Part of a small language model's weights: a variant of Adam for these matrices, 8863 steps.
Each number is 200 + 40 x the weight over its row's rms, rounded and kept within 0 to 999. Layers, rows and columns count from 0. The size before them is the row's rms in percent of the matrix's.

# layer 3 MLP up, 896x224, rms 0.0494, rows 535-597, columns 0-55
098,112,219,168,192,159,166,177,98,196,200,195,131,247,243,182,218,223,194,209,295,226,218,244,246,222,96,190,186,147,87,230,209,195,166,241,116,147,227,203,127,158,192,224,220,259,271,229,194,192,286,193,165,130,213,221,242
098,192,246,200,153,252,180,261,197,233,153,218,159,169,216,186,190,199,173,146,245,83,193,237,172,242,120,232,191,195,183,216,217,182,197,189,228,189,193,197,145,206,283,109,167,209,176,241,237,149,179,157,252,146,196,176,244
100,166,165,253,172,229,232,211,211,129,201,179,263,198,236,133,308,232,155,197,183,202,185,240,235,143,164,163,159,151,224,191,238,141,157,139,123,212,247,193,235,188,158,159,193,244,271,216,197,232,248,222,195,154,271,193,230
099,148,196,214,202,168,136,191,240,226,177,149,183,233,180,200,185,146,207,184,172,209,188,229,196,186,208,202,185,253,125,270,221,248,211,178,202,211,156,179,249,222,220,220,192,144,226,201,133,252,270,249,174,263,207,147,190
098,195,134,178,172,226,231,255,232,233,235,111,250,168,149,248,197,159,175,268,171,188,241,193,193,194,160,207,186,195,191,122,259,167,207,193,198,195,253,180,190,205,196,168,146,265,232,233,213,228,145,204,191,170,156,162,245
098,205,203,250,207,219,178,187,212,238,133,136,160,246,136,166,170,203,152,238,235,190,150,251,205,234,159,178,249,209,246,216,239,113,168,210,220,177,252,255,219,233,258,242,142,220,214,189,234,233,204,240,225,202,249,89,166
098,142,153,148,198,222,240,213,182,233,166,221,190,191,281,227,213,246,206,277,191,225,213,210,199,196,184,193,266,209,224,232,228,221,226,136,124,233,285,218,129,121,230,194,231,236,273,241,212,267,277,182,149,174,167,121,181
099,142,124,118,209,253,246,153,158,201,188,303,233,184,180,227,235,226,188,209,216,249,133,257,232,126,168,234,117,137,172,202,227,147,227,180,136,101,171,220,148,189,143,209,189,259,207,204,187,239,115,180,173,191,222,171,229
092,200,153,231,174,183,211,217,183,143,208,208,195,206,260,227,196,229,150,182,237,171,226,123,190,94,152,226,233,179,206,231,163,278,190,249,190,202,264,239,181,105,202,294,212,192,287,268,159,211,132,150,216,209,250,157,162
102,250,124,172,152,188,178,199,167,163,227,253,136,270,174,166,236,198,141,211,199,237,226,177,295,270,200,232,215,234,185,179,190,177,138,208,193,176,175,257,230,204,194,206,115,203,312,212,236,238,188,201,279,217,218,171,207
102,188,104,188,156,224,196,255,119,206,220,198,162,202,203,171,174,261,196,148,186,246,301,192,201,219,107,196,167,156,240,163,128,163,231,229,164,170,240,218,191,192,190,209,267,133,229,182,149,140,176,234,184,154,240,190,250
096,181,180,218,201,213,242,207,228,216,228,157,173,152,130,175,149,184,181,231,278,231,174,209,237,141,198,261,264,148,222,218,214,246,230,199,146,210,187,172,171,225,191,128,165,248,300,192,206,160,169,186,236,181,221,198,187
101,206,207,260,232,174,99,163,157,180,217,179,164,230,267,226,135,210,178,184,190,176,177,168,201,93,224,177,237,117,202,222,230,161,205,182,156,151,237,203,247,287,173,228,194,164,245,257,175,215,251,224,236,156,245,231,195
093,257,223,149,251,223,189,212,206,206,190,203,194,191,197,176,273,260,222,232,186,196,206,209,166,246,201,181,174,245,242,179,231,205,235,225,237,235,199,225,215,216,201,236,167,217,226,176,231,205,235,217,261,264,202,175,251
101,204,183,233,160,190,209,196,218,217,207,180,175,239,223,183,183,252,142,137,228,147,290,156,214,180,228,215,202,159,273,182,137,170,265,188,210,202,206,194,159,191,145,191,163,170,320,253,227,196,147,165,211,217,138,127,125
109,162,161,166,242,140,161,235,251,205,233,134,169,184,250,216,212,149,189,185,237,208,159,196,159,218,142,196,247,151,177,224,175,123,207,191,177,122,208,245,241,232,225,232,268,151,219,189,154,248,215,174,200,174,276,182,187
104,239,213,214,243,147,150,160,173,166,204,247,186,303,176,279,184,195,124,198,200,211,209,199,208,170,212,175,171,158,185,221,187,196,190,186,212,182,208,190,304,242,202,196,162,129,192,195,129,197,113,217,257,231,235,206,234
102,205,178,184,185,226,167,217,139,245,191,178,219,239,255,192,208,195,219,165,229,185,205,206,249,202,123,163,245,210,163,170,249,269,168,121,242,185,228,186,177,165,179,254,168,215,210,228,236,177,193,201,211,285,200,124,115
100,187,142,82,163,166,152,189,211,252,209,150,271,169,234,195,157,178,220,256,220,262,226,180,210,231,148,169,218,169,168,286,282,224,190,234,199,166,210,196,209,159,176,183,202,239,204,170,194,141,213,173,180,207,278,137,250
106,180,154,226,170,268,117,289,126,218,225,151,170,225,162,248,293,221,228,223,186,137,242,207,235,152,186,181,252,190,245,148,174,210,245,112,211,215,178,207,215,215,196,207,158,213,169,245,229,185,153,238,246,194,189,203,266
103,103,211,205,142,246,211,155,230,241,179,228,210,191,256,217,166,234,168,301,184,142,248,171,254,194,157,220,237,195,231,279,177,202,131,203,204,113,237,180,202,184,177,186,220,309,260,210,247,181,192,181,272,225,262,203,263
097,199,152,238,285,178,139,177,138,255,101,257,209,155,203,175,190,249,206,161,184,182,213,213,217,216,189,179,210,239,210,206,262,165,196,189,205,203,176,200,219,206,238,138,117,222,174,235,191,221,264,222,161,220,175,174,123
099,246,149,132,180,147,140,137,193,298,159,166,180,252,158,178,157,158,161,211,324,209,202,244,212,183,140,205,241,67,165,218,188,207,238,188,224,142,280,196,236,184,201,210,154,197,190,222,195,190,240,114,154,249,265,207,228
102,231,163,294,198,189,172,208,227,138,257,204,176,220,234,186,177,116,196,129,215,157,154,125,192,168,236,197,228,239,247,172,188,181,227,158,212,192,168,205,284,190,269,151,216,246,186,213,116,198,98,168,207,259,179,198,269
095,244,185,234,240,261,185,250,230,232,234,134,157,275,172,160,131,255,176,195,227,163,163,215,213,154,195,179,191,165,188,258,161,270,200,180,174,211,201,207,183,158,228,249,262,104,214,284,128,256,189,214,86,188,165,217,184
105,184,149,218,193,256,205,265,216,234,225,198,197,158,101,179,254,269,169,216,217,217,238,153,215,217,219,178,249,213,169,206,190,185,186,191,164,170,206,209,166,138,177,244,101,179,255,174,205,225,111,185,196,230,218,159,181
104,156,255,215,206,138,157,164,242,167,191,187,213,210,153,184,213,195,171,178,216,173,179,129,261,197,165,187,117,150,252,152,220,146,189,163,123,55,208,268,252,217,258,301,235,314,174,190,151,159,187,196,183,141,224,222,189
094,220,206,137,195,205,117,184,235,246,117,212,219,212,189,216,109,204,144,278,177,213,216,212,161,222,186,238,201,171,180,207,238,182,216,223,190,258,263,165,171,210,198,129,157,201,277,261,146,281,177,246,213,182,199,205,151
092,210,198,184,222,246,138,177,168,247,160,189,171,227,197,197,273,198,160,205,203,212,208,184,194,225,215,230,224,236,261,214,175,177,126,205,173,219,126,149,243,192,226,177,140,224,191,135,226,195,226,275,210,253,193,151,253
104,167,256,139,212,173,199,192,226,219,173,195,224,216,186,250,202,185,229,225,212,219,114,134,150,191,151,137,260,202,139,195,234,267,205,193,211,215,203,193,213,199,243,208,182,195,209,257,154,221,185,196,154,217,147,198,140
105,189,222,200,172,150,222,149,141,273,163,188,216,265,214,254,235,147,180,167,186,217,223,250,193,235,175,162,175,195,173,295,147,271,228,163,171,123,264,203,258,234,192,178,222,120,143,190,178,218,267,266,199,233,142,167,137
097,133,196,202,158,202,223,137,233,124,135,217,203,187,110,217,84,123,141,226,237,163,154,177,206,259,256,186,285,274,188,161,210,147,69,144,153,199,197,223,268,192,182,153,197,243,201,213,219,201,182,155,192,193,214,204,189
095,204,185,236,167,184,198,222,180,238,171,240,211,163,206,157,220,210,174,164,186,182,354,144,188,122,218,217,241,180,202,167,226,151,128,191,226,229,262,252,156,179,250,135,180,207,244,197,164,186,110,256,190,238,191,215,286
091,220,181,212,149,103,176,115,176,227,179,225,239,165,274,213,177,199,191,175,223,192,208,155,258,154,190,135,180,139,190,210,178,206,228,208,199,150,191,173,195,146,262,154,201,269,296,209,225,200,130,104,215,184,137,237,186
101,173,188,122,236,190,168,174,192,229,192,262,256,186,198,237,220,219,195,203,229,205,227,180,188,224,224,124,217,161,250,239,207,259,182,202,216,135,249,227,308,219,222,130,183,165,233,208,228,228,258,242,255,195,244,89,115
090,172,178,168,193,216,176,192,214,193,194,221,243,175,237,189,151,207,133,194,159,249,182,212,189,184,154,186,170,194,248,201,144,222,223,126,138,247,199,210,128,217,205,194,226,223,246,222,163,266,247,192,141,228,204,240,225
106,183,151,188,150,260,202,281,198,218,244,223,164,228,173,184,172,225,204,231,254,262,259,144,190,199,182,75,191,196,212,179,189,294,146,167,239,227,304,220,200,232,228,268,169,145,239,259,136,193,233,206,155,196,156,163,286
102,169,198,245,228,141,232,217,243,175,172,153,224,223,250,136,274,162,281,187,251,201,183,218,260,133,100,89,173,188,205,220,228,247,189,152,176,209,217,178,179,208,295,174,212,274,200,152,216,217,268,194,165,250,221,166,172
094,188,162,166,207,190,158,206,200,153,187,230,170,242,204,276,166,180,240,194,203,190,211,152,256,187,136,233,318,207,147,243,176,239,175,215,251,192,158,218,233,169,194,207,256,285,189,183,260,198,279,192,251,245,173,183,200
110,201,207,244,207,255,210,220,147,156,156,247,240,174,234,209,220,190,240,182,262,156,227,146,209,203,174,130,188,167,166,174,191,238,218,190,157,235,237,250,188,170,203,251,169,171,200,292,163,200,193,250,150,182,166,181,207
097,185,145,238,179,232,185,184,180,155,182,183,185,244,248,238,252,206,218,154,172,244,216,202,275,196,231,255,303,214,221,171,241,188,185,153,144,265,216,227,123,203,174,271,134,266,213,210,251,226,253,139,189,216,231,162,159
097,138,182,215,216,152,116,190,178,262,117,212,144,191,126,148,234,230,172,135,227,244,231,163,174,158,213,202,173,117,178,250,298,176,146,240,254,154,222,217,192,161,218,186,175,220,180,194,168,266,209,187,181,173,183,121,182
107,106,182,106,199,206,174,257,166,115,171,222,248,164,169,222,166,256,238,161,218,168,243,189,190,271,119,187,176,186,151,174,240,246,211,192,213,99,216,262,159,184,184,222,155,178,165,174,202,135,215,197,199,132,281,201,270
099,184,211,267,243,190,147,168,286,252,211,191,152,270,192,249,109,250,166,207,231,162,290,201,282,153,166,214,245,175,250,167,130,159,112,211,256,180,225,206,254,179,150,212,216,203,270,238,141,255,156,173,288,273,174,209,185
092,208,191,211,162,213,210,180,129,214,146,108,146,233,201,248,260,301,175,132,238,171,206,221,241,220,179,208,191,182,210,246,186,227,166,203,218,240,164,126,179,194,254,213,282,202,225,177,202,308,222,213,251,250,200,161,233
101,260,202,153,134,312,172,231,231,147,202,192,127,271,174,201,267,199,128,197,122,205,246,222,193,225,201,139,240,161,220,195,139,256,172,139,180,201,228,230,242,213,210,214,221,267,243,225,196,191,250,235,212,152,153,204,167
111,206,256,210,155,172,202,245,213,313,169,219,134,233,223,276,208,182,196,163,145,189,176,160,210,164,239,141,154,207,220,192,201,231,205,184,143,168,182,185,227,203,221,229,199,121,170,222,187,179,91,248,127,223,200,231,164
099,148,148,223,211,257,199,153,165,126,219,281,247,197,194,199,256,231,208,136,193,217,202,189,207,263,265,213,143,146,253,237,224,194,165,122,161,148,254,211,243,218,198,147,249,216,184,253,212,173,282,155,211,160,207,110,240
099,212,144,132,159,120,247,244,249,166,254,227,246,194,211,189,165,230,184,240,310,200,173,264,165,180,193,178,222,223,239,158,176,146,130,208,213,128,263,250,262,125,164,231,211,176,256,234,180,210,130,180,295,182,171,214,166
102,208,147,198,198,157,196,147,240,226,173,193,189,209,206,173,236,193,216,188,210,206,197,195,259,188,210,211,209,194,251,232,219,146,185,176,211,207,176,256,236,167,182,272,225,302,191,266,123,167,206,229,175,144,263,189,213
099,212,185,120,243,142,145,205,206,132,88,216,180,213,247,225,196,211,196,258,162,179,270,238,157,126,185,192,185,149,208,197,180,197,225,232,169,188,271,188,225,182,195,227,214,220,263,175,224,212,216,212,224,219,231,132,212
097,190,203,181,206,220,102,176,196,245,221,207,128,160,251,208,261,200,189,243,219,187,257,272,308,185,169,179,254,185,192,216,260,250,188,170,140,202,220,272,145,189,201,152,205,232,224,200,257,192,187,210,195,197,219,87,255
105,262,230,197,182,224,136,223,206,268,210,173,220,238,222,172,177,131,187,169,238,223,174,186,193,223,172,91,164,150,303,225,185,193,224,227,182,208,200,264,201,232,200,253,206,148,185,217,141,206,263,206,164,195,248,166,209
104,225,182,191,217,190,182,191,182,162,157,231,235,179,127,178,206,215,211,308,224,199,232,204,233,200,208,158,158,175,204,200,235,170,155,225,187,218,304,222,284,206,284,173,241,213,164,182,170,184,174,222,161,230,294,163,252
094,142,249,251,214,147,125,184,179,100,207,208,185,189,240,276,235,266,191,227,255,178,225,109,253,129,176,261,261,223,201,241,272,244,151,204,259,179,208,211,173,173,241,251,205,185,155,248,193,177,166,187,286,217,149,263,210
108,210,152,204,123,232,215,147,172,188,208,194,198,285,208,229,262,153,188,155,305,228,187,123,206,270,115,208,172,215,175,164,233,200,163,152,178,116,248,318,143,154,224,189,202,159,231,180,172,159,185,196,187,259,233,100,233
101,163,231,240,180,296,194,212,206,172,216,250,220,171,221,173,283,238,185,171,218,158,198,170,186,222,226,263,176,144,132,145,246,231,263,153,237,148,240,248,144,183,209,191,293,150,240,285,204,265,271,161,209,198,222,160,174
108,225,201,230,189,189,180,191,214,207,169,253,207,153,228,156,162,245,187,211,281,184,181,186,191,175,164,223,237,198,192,233,245,237,246,197,230,208,213,215,142,97,255,249,194,210,224,229,207,217,243,199,236,228,246,169,122
095,172,214,165,222,207,200,198,204,206,161,192,227,188,221,247,171,241,144,177,158,212,294,197,230,147,207,129,202,192,167,313,219,262,155,215,235,143,248,206,259,159,193,235,232,216,190,217,187,302,205,279,276,182,179,217,144
100,161,148,174,202,240,160,214,176,213,226,203,177,141,228,172,169,190,203,250,214,226,174,227,192,169,200,236,197,225,195,198,271,179,272,208,137,201,156,186,152,228,175,145,214,204,277,206,211,248,236,267,231,230,217,180,240
089,208,150,262,216,248,146,238,222,183,204,178,177,217,145,147,179,229,173,216,211,131,128,233,203,175,246,192,229,205,238,204,168,177,195,197,200,163,195,217,181,179,224,278,203,183,209,216,182,258,184,209,178,272,195,181,122
101,214,217,89,192,116,202,211,178,259,264,198,268,146,253,175,188,213,189,202,224,202,150,238,189,138,204,136,171,173,208,206,158,173,195,193,217,117,235,251,189,222,264,195,268,174,212,180,205,230,269,242,226,226,264,154,102
100,146,108,217,135,194,202,181,121,164,242,197,201,236,191,173,215,195,158,226,222,236,222,281,213,173,173,193,187,205,195,255,175,171,236,197,242,165,169,232,223,251,222,196,182,213,210,227,182,186,183,195,264,221,164,226,197
# layer 3 MLP down (transposed), 896x224, rms 0.0388, rows 535-596, columns 0-55
099,109,188,232,194,251,188,185,247,181,231,215,239,187,188,235,145,224,238,190,191,221,127,162,278,245,229,206,238,179,173,147,222,180,235,182,211,170,198,119,203,164,173,166,243,260,120,166,268,242,230,191,216,233,239,164,209
101,179,159,196,261,226,268,217,286,180,192,246,226,168,194,211,166,199,198,210,206,188,195,214,141,189,165,173,174,169,201,200,181,197,207,212,152,226,200,170,226,250,267,269,230,157,163,237,184,267,219,211,161,209,189,155,215
100,189,201,208,207,225,220,122,163,162,266,154,166,176,223,221,175,127,234,209,283,240,234,265,182,233,193,172,140,172,146,235,184,219,192,131,213,215,255,144,194,201,159,272,280,95,144,209,251,181,180,235,235,158,230,219,223
101,182,150,168,186,208,193,257,213,171,276,174,151,235,152,178,204,259,279,182,189,145,222,193,143,257,172,173,103,269,218,197,186,242,152,250,103,219,119,201,165,215,256,213,234,81,139,221,120,212,194,180,206,213,217,240,131
101,220,191,146,259,148,197,177,175,172,190,218,190,248,235,171,245,145,276,274,149,189,172,205,176,212,187,224,206,189,172,225,212,190,235,147,213,187,200,162,155,202,107,116,231,115,239,193,162,168,253,207,185,161,155,215,213
099,114,185,132,219,182,210,234,151,217,214,201,270,178,256,288,198,120,200,196,143,252,221,179,263,186,223,159,151,88,181,144,241,224,180,248,257,163,247,259,283,198,185,243,199,226,93,190,167,212,170,204,208,171,219,245,261
098,224,228,136,178,208,189,196,210,216,200,299,198,169,165,198,193,218,223,263,169,148,225,278,197,182,207,236,183,129,189,204,250,175,208,185,126,199,162,212,121,169,183,128,203,237,224,182,177,126,198,282,207,183,242,198,225
102,218,241,221,237,226,169,245,278,198,223,254,148,135,235,281,229,159,194,158,191,161,262,159,230,201,202,196,219,130,167,137,212,170,212,168,243,198,171,277,148,189,180,238,235,208,268,186,182,217,209,219,179,156,163,291,180
096,234,154,164,249,167,264,186,154,196,188,239,285,249,217,155,215,113,237,239,219,267,141,192,195,179,161,187,239,171,237,221,158,151,192,297,206,225,168,173,154,191,184,190,182,200,227,151,237,218,143,153,208,234,171,209,154
104,161,155,210,218,122,134,193,176,216,188,187,190,210,227,257,179,192,181,278,298,129,188,159,186,270,163,147,142,237,148,246,216,211,234,229,149,133,240,131,225,145,224,125,204,137,201,181,204,244,149,213,133,258,205,204,242
096,181,198,241,177,194,232,202,219,181,115,195,161,188,129,177,180,142,199,204,191,176,173,132,199,243,211,155,223,209,204,125,177,144,143,280,143,254,239,258,209,226,132,144,200,216,267,299,236,154,223,162,190,275,121,179,172
096,194,202,186,226,207,190,163,225,240,231,235,207,131,158,185,187,183,286,212,161,205,235,181,173,236,159,207,245,264,214,198,210,228,185,210,57,231,242,162,208,281,150,126,94,161,184,227,255,153,198,202,186,310,166,149,172
101,136,214,272,190,220,250,104,198,163,162,207,220,171,182,153,177,176,252,147,252,222,264,212,217,133,235,172,120,222,190,184,207,160,183,215,218,198,184,132,123,185,121,188,179,224,241,222,190,201,147,229,199,167,157,220,145
096,149,204,225,263,205,180,253,233,293,189,158,155,205,204,161,254,176,136,203,222,99,242,184,172,181,193,223,125,203,213,319,183,196,205,174,226,234,123,157,152,180,285,234,194,165,218,169,283,214,261,257,224,232,91,180,221
100,170,214,209,151,177,178,199,191,205,187,204,226,258,196,148,217,144,174,197,216,220,163,226,163,154,232,236,258,255,251,169,190,196,161,285,260,207,168,204,174,209,216,207,158,221,178,180,182,128,142,147,261,248,224,280,192
102,159,288,215,246,193,216,193,232,170,164,212,159,173,152,171,173,219,218,182,176,170,117,189,163,193,201,175,203,198,217,134,128,167,147,198,199,174,128,221,278,235,178,183,271,214,178,282,174,144,196,176,179,216,255,238,162
107,238,198,172,243,209,144,227,202,155,178,183,212,174,258,210,184,198,263,227,176,209,220,168,185,212,213,213,163,172,224,223,225,206,216,202,190,201,167,203,147,292,225,178,122,208,165,149,207,167,167,170,198,165,265,256,148
104,183,214,163,233,193,295,229,195,183,231,167,157,219,164,178,191,149,193,209,226,167,197,203,155,191,224,139,190,200,178,201,216,206,278,247,281,237,127,212,164,181,229,228,226,264,281,109,251,178,214,142,256,108,220,189,259
098,190,205,195,152,185,206,208,302,203,147,278,194,224,231,206,234,83,257,248,167,189,185,181,96,232,151,210,197,234,177,211,177,212,255,224,226,151,196,135,257,138,194,159,203,211,193,186,204,93,186,151,209,231,205,244,171
108,185,262,196,207,153,204,239,89,242,197,253,139,188,226,187,187,131,240,207,213,171,155,155,228,166,133,225,234,190,246,193,202,165,238,194,214,213,170,223,213,172,202,212,153,161,216,199,218,193,212,196,226,196,193,177,180
101,161,210,116,171,220,221,174,227,199,94,235,205,191,183,201,217,223,229,178,209,179,161,166,147,217,158,223,151,235,217,257,212,266,153,201,177,177,174,183,200,260,167,170,193,255,171,214,236,156,204,259,152,137,176,212,220
100,212,213,173,230,172,133,154,138,185,245,269,158,178,220,144,175,215,219,156,192,218,206,226,112,292,152,266,205,243,189,201,161,182,179,263,177,181,191,194,229,189,246,217,244,178,200,184,218,170,159,248,144,256,128,200,186
098,210,237,267,196,179,250,115,293,136,222,196,149,198,172,166,123,219,203,179,194,179,235,213,165,172,200,194,257,221,168,203,138,204,241,168,233,212,240,136,177,208,211,200,212,221,166,278,199,185,233,210,184,270,199,210,213
101,264,115,170,158,164,157,219,198,214,179,165,244,198,147,190,208,151,210,219,157,219,201,212,209,182,183,247,187,200,176,90,184,186,189,197,241,220,174,106,194,167,259,213,204,164,162,186,229,160,162,152,154,199,283,164,283
094,218,186,182,280,210,243,243,133,138,180,180,207,224,199,253,264,195,319,135,164,237,179,192,104,229,282,272,247,203,247,197,187,150,264,171,214,274,183,173,231,168,119,207,205,228,219,273,218,164,187,221,175,105,69,201,183
101,210,216,171,155,228,181,213,197,204,202,228,181,173,266,252,193,196,222,180,216,224,164,160,256,209,230,205,198,282,253,291,247,204,141,233,233,143,201,225,247,206,193,190,236,201,265,193,126,178,236,191,216,185,227,151,166
105,251,201,238,194,220,177,246,209,240,229,207,264,199,196,189,155,217,268,181,68,108,224,213,174,208,218,217,207,153,264,144,148,143,161,228,156,147,263,189,153,241,189,230,186,220,168,204,145,191,203,139,189,197,263,193,200
095,236,211,259,207,157,165,130,243,190,224,219,187,198,179,144,229,156,194,250,211,138,234,209,172,201,178,227,154,176,210,258,239,222,239,172,212,141,152,191,196,188,136,260,180,144,209,57,169,141,166,122,212,279,204,205,147
089,147,196,245,159,193,259,221,223,225,129,253,195,121,252,190,240,168,203,157,148,139,164,231,119,202,214,190,210,208,230,192,148,225,186,266,129,232,146,198,255,219,182,184,219,159,148,182,205,144,171,210,205,222,201,238,230
102,263,197,239,212,183,238,249,191,152,234,214,205,218,194,209,198,133,250,209,198,202,149,153,90,237,211,239,275,196,119,254,206,230,238,205,216,210,231,134,185,173,152,151,218,123,233,239,161,138,271,144,175,237,161,207,161
103,186,254,124,176,208,175,115,153,256,151,129,178,137,244,256,184,165,221,211,263,225,239,253,216,202,192,220,198,236,145,254,120,239,186,174,257,219,179,260,196,240,202,114,165,146,183,249,208,151,187,234,213,216,241,198,203
094,136,156,212,211,283,190,159,209,220,186,238,164,204,211,188,253,247,212,103,262,250,278,211,111,223,144,288,166,205,191,220,296,197,274,238,136,171,185,222,152,202,233,215,202,163,189,181,151,232,201,174,156,191,214,196,193
096,269,197,186,212,138,204,181,156,182,231,238,263,213,172,196,186,179,258,98,226,217,264,247,232,215,199,205,134,168,182,125,216,221,224,238,208,236,238,239,215,209,263,135,221,253,161,186,159,124,182,179,193,110,270,226,237
092,204,198,227,204,237,182,217,146,213,221,211,181,193,210,159,251,220,192,188,228,203,270,210,203,248,223,163,155,189,156,229,233,163,134,194,163,271,191,266,213,227,193,248,235,191,171,249,228,201,319,160,189,252,128,188,154
097,204,275,124,259,264,242,179,221,218,255,169,213,216,290,190,169,144,255,249,162,268,257,236,201,161,236,192,190,254,174,282,158,199,131,215,226,169,210,155,255,210,130,159,183,159,268,179,193,180,281,122,197,268,246,223,142
094,146,211,222,241,145,194,145,223,208,167,207,130,187,236,180,206,143,277,171,191,221,183,157,144,216,209,217,198,203,200,186,213,224,336,223,283,254,211,223,158,119,212,188,232,207,192,170,201,171,192,166,151,125,107,175,138
099,169,256,159,201,226,200,196,175,190,147,231,217,215,179,236,111,202,221,172,227,230,215,220,205,277,197,237,208,200,233,216,176,148,168,212,207,320,215,206,253,243,134,197,217,264,213,230,154,156,155,213,270,151,171,183,133
096,142,128,218,218,204,269,219,182,236,233,233,145,242,223,152,237,161,218,204,216,219,186,267,184,316,114,248,151,225,230,221,186,149,228,185,143,212,196,144,260,224,173,294,229,223,113,206,250,108,169,229,177,251,187,224,232
100,219,209,152,262,274,199,198,218,112,165,229,219,191,190,256,175,181,126,123,172,175,216,112,215,241,207,133,173,257,158,205,116,234,212,285,191,218,150,202,258,228,239,176,151,164,217,192,194,177,235,135,223,257,188,241,288
111,184,227,140,160,190,187,216,150,115,143,242,247,211,163,191,201,165,229,184,248,302,189,208,249,254,166,289,173,162,202,175,138,169,183,170,212,264,263,268,186,128,203,182,214,205,261,187,205,137,185,177,223,165,159,144,183
096,135,129,141,190,206,199,127,284,187,149,193,194,180,265,234,197,225,180,239,193,276,211,213,207,186,236,176,161,204,108,183,187,200,202,189,156,273,229,245,267,210,192,239,129,245,176,189,169,182,178,196,192,176,218,213,220
095,153,239,120,234,177,170,211,209,154,206,193,177,214,170,223,201,215,224,235,138,172,229,238,169,255,178,254,125,224,180,211,168,161,161,298,178,226,120,86,215,229,221,178,230,209,130,166,235,258,231,211,169,205,184,200,151
105,224,162,189,247,162,184,172,250,217,191,200,136,121,195,153,206,181,315,188,288,159,231,233,198,178,152,260,106,176,214,150,201,207,224,183,142,213,230,141,184,217,231,210,177,250,159,206,219,204,212,169,151,215,268,252,161
101,214,226,187,211,199,204,169,199,210,189,299,195,219,149,190,120,158,183,242,153,204,239,233,169,215,188,213,224,239,248,198,255,182,200,348,176,248,207,181,310,194,182,218,284,180,226,158,196,236,228,177,186,145,142,91,146
095,181,183,150,197,168,242,242,180,177,170,260,155,192,244,191,217,200,259,205,218,273,174,251,177,259,164,192,174,187,194,253,207,274,223,331,189,244,132,127,206,274,196,201,197,195,134,212,158,246,215,202,162,271,205,225,232
104,121,174,182,227,241,200,190,260,227,216,272,232,205,228,221,174,258,174,174,243,170,128,176,200,195,166,158,190,241,190,174,203,130,179,162,264,198,182,263,222,242,213,264,148,193,131,156,234,181,190,171,272,173,149,181,160
111,127,221,164,204,139,212,149,199,192,164,255,150,169,211,168,187,169,153,179,188,178,262,193,222,251,207,179,260,245,157,272,202,233,190,189,175,209,228,288,223,224,189,254,151,225,214,239,220,159,170,256,151,196,119,247,148
099,135,215,167,223,158,195,190,242,202,211,210,178,233,210,233,226,162,261,214,168,163,227,235,138,247,170,161,159,199,218,149,147,179,220,233,261,222,254,162,205,215,221,186,188,258,162,171,184,197,165,168,240,166,189,197,223
098,248,180,265,219,217,178,257,209,221,138,199,209,224,218,161,281,233,163,162,199,252,207,225,168,180,190,245,154,145,208,217,159,242,270,231,184,214,247,214,211,145,252,251,221,181,243,174,235,199,200,124,181,266,235,197,197
103,262,155,202,166,244,198,198,205,228,148,126,185,236,196,162,162,213,159,184,185,155,182,267,232,94,228,274,114,137,219,226,193,293,157,182,241,239,248,218,192,173,210,215,168,198,184,239,190,162,159,204,225,224,211,206,204
098,261,251,163,195,131,155,136,268,212,213,190,221,131,234,242,215,270,223,215,156,205,190,178,177,278,211,184,270,203,179,209,218,198,183,227,238,200,239,218,150,167,162,183,248,64,171,107,163,270,146,246,155,145,210,235,200
097,205,229,156,216,226,173,216,211,174,177,295,221,138,254,220,158,199,194,186,239,142,225,264,191,211,167,128,190,206,185,175,168,176,188,302,115,161,214,97,189,239,199,239,155,170,191,228,162,170,160,205,184,116,224,233,222
106,135,157,190,211,153,241,161,171,259,236,207,189,180,237,223,226,196,165,212,169,176,180,232,221,244,209,226,163,154,303,220,176,148,209,181,206,185,124,76,234,240,169,184,191,190,175,214,196,254,228,212,198,222,143,235,180
100,155,247,158,161,196,185,217,223,199,178,148,153,160,162,189,222,169,214,200,197,194,198,177,223,237,219,234,191,248,142,209,207,200,170,276,213,185,210,172,248,217,141,194,170,197,189,243,240,220,244,189,220,154,244,235,261
097,252,205,220,248,202,178,171,166,224,228,217,222,125,185,153,188,157,176,275,186,212,187,181,206,186,233,206,172,241,163,197,205,218,177,345,221,161,171,149,224,202,187,149,180,163,247,178,160,201,158,267,231,217,198,285,221
088,178,292,185,203,223,224,267,202,198,120,235,164,211,189,194,271,121,177,161,186,194,190,126,213,193,202,222,167,254,227,221,125,276,249,150,225,175,264,191,233,252,212,152,236,200,140,141,189,190,208,279,128,182,210,212,189
101,185,216,218,201,214,203,218,148,205,100,179,164,164,263,246,182,189,196,211,197,269,151,196,181,201,224,212,271,157,190,165,191,132,191,280,204,191,226,219,160,237,203,243,143,202,216,256,257,99,193,190,226,144,118,161,176
104,211,263,238,194,202,193,123,254,247,169,191,241,220,191,252,107,137,174,158,188,251,170,178,222,210,265,267,216,204,161,202,272,264,153,202,139,239,223,176,230,223,208,314,213,240,158,187,176,161,209,200,176,214,187,151,147
098,268,247,276,270,258,216,168,164,238,267,273,217,218,259,242,202,227,191,190,128,174,205,230,178,132,135,227,238,225,193,212,158,272,136,220,206,205,127,160,251,189,144,232,189,248,229,202,219,285,204,219,188,139,151,172,195
099,243,219,272,237,195,210,217,217,157,175,218,138,197,157,125,214,224,137,181,179,185,173,208,199,251,199,285,218,184,264,169,285,181,207,160,162,146,230,110,181,231,108,184,234,219,125,171,208,134,228,203,127,257,213,226,178
095,191,212,221,222,150,250,189,257,208,172,266,157,225,179,169,197,177,196,163,136,196,233,275,116,222,277,178,225,190,169,211,206,213,238,232,220,221,210,190,248,242,150,204,181,177,166,209,132,211,192,192,159,189,82,248,177
101,190,259,150,217,253,228,191,180,169,216,189,214,145,149,119,195,222,224,176,160,261,224,147,150,199,202,172,141,204,233,242,221,150,154,196,147,183,162,203,211,252,179,177,220,205,244,174,139,202,109,208,154,196,225,164,193